{
  "n_layer": 10,
  "d_model": 320,
  "n_head": 10,
  "n_kv_head": 5,
  "head_dim": 32,
  "d_mlp": 1280,
  "vocab_size": 13360,
  "activation": "tanh_gelu",
  "norm": "rmsnorm",
  "norm_place": "pre",
  "norm_eps": 1e-06,
  "positions": "rope",
  "rope_base": 10000.0,
  "rope_fraction": 1.0,
  "qk_norm": false,
  "attn_scale": 0.177,
  "bias": "none",
  "tie_embeddings": false,
  "parallel_block": false,
  "extras": ["capped logits"],
  "init": "normal",
  "init_std_qkv": 0.0327,
  "init_std_o": 0.0,
  "init_std_up": 0.0327,
  "init_std_down": 0.0,
  "optimizer": "soap_variant",
  "lr": 0.00518,
  "beta1": 0.95,
  "beta2": 0.99,
  "weight_decay": 0.085,
  "lr_head": 0.0092,
  "grad_clip": 2.0,
  "warmup_steps": 200,
  "schedule": "wsd",
  "decay_fraction": 0.795,
  "decay_shape": "linear",
  "final_lr_fraction": 0.1,
  "batch_tokens": 262144,
  "seq_len": 256,
  "doc_mask": false,
  "train_tokens": 1131000000,
  "steps": 4315,
  "dataset": "wikipedia_en"
}
Each number is 200 + 30 x the weight over its row's rms, rounded and kept within 0 to 999. Layers, rows and columns count from 0. The size before them is the row's rms in percent of the matrix's.

# layer 4 MLP down, 320x1280, rms 0.141, rows 288-319, columns 720-799
097,209,212,164,251,186,216,222,136,222,205,167,207,219,163,157,251,202,178,200,255,261,216,224,200,213,167,176,161,213,217,258,161,192,198,251,218,182,245,171,247,222,211,205,218,244,219,277,223,190,171,210,193,163,206,224,241,166,167,154,261,180,150,223,276,154,183,220,179,214,169,163,212,222,177,173,229,229,276,212,253
098,206,213,185,247,162,180,204,221,179,225,178,227,206,224,205,239,201,228,180,171,208,207,219,267,194,224,192,214,182,181,212,200,192,184,229,162,218,216,199,218,186,173,147,162,190,268,117,220,268,159,159,208,222,200,190,233,245,179,261,234,212,177,228,202,228,231,203,198,249,176,228,162,182,183,235,167,224,197,211,204
105,209,195,157,170,198,188,202,201,211,216,211,134,187,226,226,259,169,168,243,233,192,208,170,167,210,207,232,207,144,177,243,174,249,176,184,217,172,171,218,176,178,170,271,247,190,204,219,171,203,206,247,247,150,156,262,209,270,204,243,174,222,148,215,176,187,187,205,189,210,213,212,179,147,266,193,166,191,262,159,151
100,279,140,199,169,195,194,195,211,258,227,207,183,228,205,187,160,150,174,148,191,164,221,235,198,173,150,218,192,267,186,148,209,217,181,181,193,206,159,186,236,180,228,217,185,215,206,217,219,187,157,211,209,181,167,228,191,191,207,139,273,231,155,219,253,231,194,219,203,234,192,234,156,172,204,191,175,217,201,234,210
105,235,187,149,207,193,263,211,232,199,215,193,211,172,230,246,111,221,188,189,176,224,214,216,209,158,225,201,177,200,188,213,188,147,192,223,187,234,203,184,168,243,172,206,170,166,132,223,246,180,187,194,239,180,254,207,250,292,190,202,160,256,153,222,181,175,268,184,227,152,178,192,213,245,252,222,242,175,250,205,196
100,220,209,180,256,216,215,204,212,241,172,118,175,218,225,232,192,229,136,237,246,273,246,208,133,232,222,240,206,224,199,154,161,171,204,203,159,205,184,183,213,108,219,202,240,169,184,187,170,212,235,186,217,205,230,182,209,145,184,220,159,217,187,196,169,210,231,247,191,219,214,148,192,201,182,226,203,194,198,210,176
099,226,212,229,181,198,216,169,211,146,200,246,228,219,208,224,222,213,176,234,236,135,213,158,189,182,210,233,203,182,195,189,242,231,222,197,236,229,222,164,216,161,198,240,254,284,227,210,182,219,173,202,201,175,157,186,236,243,195,209,211,199,204,203,197,246,197,224,169,173,236,181,198,210,181,163,189,233,179,197,164
099,213,215,203,154,206,205,190,223,268,178,160,207,230,194,138,212,162,217,238,228,196,242,198,201,202,142,213,241,227,165,176,230,138,244,184,195,207,205,145,183,237,152,195,186,185,249,212,264,205,226,266,166,171,194,159,196,168,182,176,171,224,187,189,172,229,198,201,183,186,190,201,175,155,191,199,190,173,213,218,211
100,129,174,214,233,211,194,248,214,172,126,163,224,199,236,193,212,159,193,207,164,251,178,232,188,166,234,187,210,254,266,220,178,129,225,210,213,204,190,304,160,216,158,232,164,244,213,215,223,218,173,201,224,211,238,172,163,217,222,151,177,212,163,201,191,234,200,186,174,208,209,182,128,187,158,207,260,227,178,140,228
099,235,209,175,140,220,199,242,206,160,171,146,216,178,209,192,195,227,137,175,181,181,194,179,200,221,172,201,170,153,117,230,182,178,224,184,206,226,148,208,151,198,242,212,247,205,239,166,272,157,207,140,222,247,180,169,195,223,222,201,199,202,186,171,187,228,183,192,152,233,143,212,181,206,191,190,219,192,153,161,226
104,245,152,238,183,189,239,166,138,211,198,197,185,144,250,196,249,172,250,189,136,241,168,212,225,188,183,206,205,243,183,187,190,145,206,159,216,191,154,230,246,182,199,182,207,211,201,177,196,220,179,234,234,219,204,163,161,160,190,262,174,156,159,199,167,162,246,250,205,222,210,208,192,158,279,224,234,208,193,186,179
097,195,180,157,239,145,208,164,165,219,200,224,185,263,180,166,194,168,170,183,183,227,224,192,215,199,237,160,191,191,178,169,155,169,197,216,176,157,208,170,208,215,210,192,238,174,229,168,209,213,202,195,181,181,242,260,207,253,202,172,207,178,174,176,199,209,202,158,229,255,154,201,211,171,211,153,209,143,170,175,221
099,213,145,192,215,148,239,223,224,191,251,234,189,237,223,220,161,200,162,262,245,183,202,193,183,159,236,178,204,262,173,189,232,198,191,198,206,208,218,237,208,154,209,258,208,167,144,204,242,162,196,201,221,233,215,224,271,192,134,151,209,168,226,210,204,201,225,228,176,242,151,215,232,175,182,238,211,222,216,173,197
101,173,246,229,159,153,231,244,179,211,198,176,270,163,201,228,213,220,162,207,200,178,167,224,233,173,169,196,179,209,227,211,206,174,190,226,148,212,187,194,186,256,202,168,231,201,283,187,164,184,215,200,185,186,229,219,226,187,199,174,160,251,221,203,163,184,135,148,205,205,194,208,256,216,197,211,161,200,177,165,217
100,177,203,194,161,210,178,242,187,203,252,218,227,187,191,175,249,223,207,150,193,200,186,228,214,219,203,231,185,140,181,180,269,197,189,212,161,194,195,205,205,265,227,215,257,200,231,174,166,233,197,178,224,210,211,161,160,241,226,181,188,140,222,231,207,196,188,238,225,162,195,204,169,230,172,214,136,220,211,221,201
103,210,184,263,228,131,222,150,185,269,132,191,175,204,163,207,177,193,192,137,183,257,205,199,199,217,254,216,197,251,191,229,160,210,167,249,197,175,180,197,194,216,218,221,189,243,222,216,182,239,207,145,203,190,245,171,199,225,168,135,205,228,173,164,216,211,221,206,200,198,122,135,184,186,122,218,218,237,167,214,184
096,210,199,187,224,234,142,257,154,182,186,202,188,173,174,242,150,188,243,200,187,197,188,212,185,256,209,224,180,182,198,191,190,237,221,181,225,205,235,236,194,228,222,216,166,257,185,229,184,207,173,196,232,203,244,162,212,190,210,184,232,251,235,205,214,212,164,191,178,111,199,158,177,219,167,182,192,221,228,245,236
097,176,181,214,170,195,247,219,279,231,191,229,159,179,215,150,237,252,180,197,183,238,216,189,225,182,180,113,184,201,231,222,203,196,185,203,192,189,248,202,162,206,199,201,200,276,190,221,204,221,174,188,193,246,208,167,183,222,221,168,208,185,192,210,163,222,237,188,169,199,130,225,244,175,175,201,212,224,226,168,281
101,205,219,235,216,194,182,221,201,214,211,189,241,253,155,147,177,178,182,192,178,174,230,215,207,207,192,166,185,167,166,134,204,231,152,241,202,190,203,174,179,185,215,234,206,225,157,199,209,228,221,214,199,286,156,162,143,195,176,261,206,159,203,218,158,203,242,249,238,225,191,224,159,186,220,251,173,202,231,176,223
104,192,184,240,175,250,246,124,174,132,184,185,222,253,197,134,183,246,247,239,201,231,181,174,212,144,198,176,173,167,199,183,223,246,214,206,177,203,177,265,227,263,166,174,242,167,202,207,169,234,164,184,164,236,224,199,240,167,214,207,188,219,173,172,213,114,198,173,173,225,213,186,211,175,209,223,154,178,204,211,223
104,211,257,189,161,154,208,142,159,221,195,192,215,196,215,201,223,231,160,145,218,189,204,147,183,197,229,212,231,167,188,186,196,174,245,246,198,190,195,229,155,231,178,195,271,233,188,205,276,169,183,171,209,165,192,217,199,202,245,197,215,234,199,225,188,236,168,244,147,186,178,184,180,213,184,159,214,115,185,187,189
097,198,236,167,160,188,179,218,111,171,231,231,198,183,176,234,161,206,224,210,230,235,224,176,189,159,149,174,192,198,156,187,221,185,229,168,193,132,159,194,258,213,206,212,185,182,277,201,202,224,215,173,169,195,191,196,179,210,182,229,166,214,238,163,180,230,204,206,162,233,213,214,223,215,145,194,225,220,260,224,120
101,184,203,138,241,175,183,138,262,152,178,205,185,169,179,194,170,203,195,242,249,227,229,216,175,198,210,227,226,204,160,208,215,185,161,160,213,203,243,205,235,178,175,197,202,206,227,209,229,219,222,247,229,239,201,205,215,158,149,235,231,157,169,209,231,217,223,144,221,193,242,180,177,154,153,175,187,211,210,182,184
100,213,194,150,171,155,179,224,224,161,219,242,195,257,243,186,196,234,200,244,202,210,239,229,233,165,224,220,203,191,178,242,176,238,172,227,184,186,237,217,205,168,220,251,176,209,164,161,212,145,220,192,162,221,224,197,244,216,211,243,154,237,230,157,172,227,207,200,213,206,182,163,172,221,242,206,171,222,217,180,217
101,228,204,234,189,241,156,221,231,227,212,139,178,225,118,204,230,190,178,183,179,238,149,210,182,167,215,168,226,245,205,210,223,253,171,170,221,189,193,180,234,180,249,212,175,150,255,230,175,193,169,243,192,234,197,187,201,207,216,163,245,168,255,232,217,215,215,198,191,227,242,219,178,201,174,202,209,229,160,187,177
101,207,167,217,249,196,215,179,237,216,218,176,250,179,198,200,167,197,262,210,165,170,208,195,215,261,226,192,157,184,175,210,206,133,203,206,214,242,223,198,195,243,168,207,201,190,141,171,203,225,211,283,238,208,180,190,176,162,189,244,198,190,119,211,171,196,222,200,206,182,217,164,230,168,187,220,234,214,136,225,182
101,214,193,178,162,177,142,255,161,245,197,183,235,187,217,179,182,201,248,227,157,205,168,230,193,162,264,208,175,164,202,183,187,245,219,223,242,216,212,188,167,188,215,190,256,167,131,169,263,210,268,237,165,213,244,196,174,184,233,146,262,161,234,234,150,222,166,191,228,189,215,194,239,159,184,189,225,182,207,182,225
096,191,199,203,208,226,163,172,215,190,230,189,187,200,195,236,167,238,245,197,169,192,203,192,240,171,158,236,238,201,193,207,200,188,182,188,168,226,179,218,239,110,169,153,206,166,197,236,156,209,254,216,200,176,234,133,180,188,222,173,188,178,178,209,180,257,194,203,254,227,191,193,196,183,238,231,194,184,179,177,225
101,218,86,172,201,209,166,194,167,183,157,248,142,233,216,179,196,226,210,226,202,193,232,216,219,159,145,214,201,222,165,224,184,202,186,127,162,183,224,184,165,206,216,243,232,204,218,158,210,210,182,213,177,129,228,235,192,255,203,205,184,170,214,224,199,126,154,175,213,209,150,183,182,144,193,207,186,139,173,165,225
095,187,256,155,174,198,175,183,250,268,208,196,210,174,151,147,230,179,241,229,196,163,203,221,228,211,177,157,169,230,230,215,265,193,178,191,204,206,184,198,216,173,229,113,153,184,220,183,249,230,170,216,246,223,211,192,193,150,183,228,201,226,230,183,183,192,231,208,247,217,197,222,172,229,201,161,278,264,181,206,226
098,214,206,279,195,187,179,213,253,200,147,151,177,177,246,139,197,221,137,223,215,185,194,209,178,196,151,182,220,174,212,214,216,220,253,193,229,199,200,245,206,267,208,173,189,189,198,221,162,149,229,231,198,201,219,202,141,189,190,169,239,189,140,117,207,204,210,175,193,220,202,222,167,229,190,205,244,202,187,213,172
102,125,183,227,154,184,137,181,204,212,208,189,204,265,200,290,208,191,200,242,208,276,186,196,247,215,169,246,183,237,147,228,214,225,175,195,210,159,221,190,226,189,156,217,247,203,198,213,219,185,185,210,180,211,220,159,229,214,250,185,229,178,234,215,192,207,162,201,221,198,213,166,169,184,187,178,217,179,191,242,236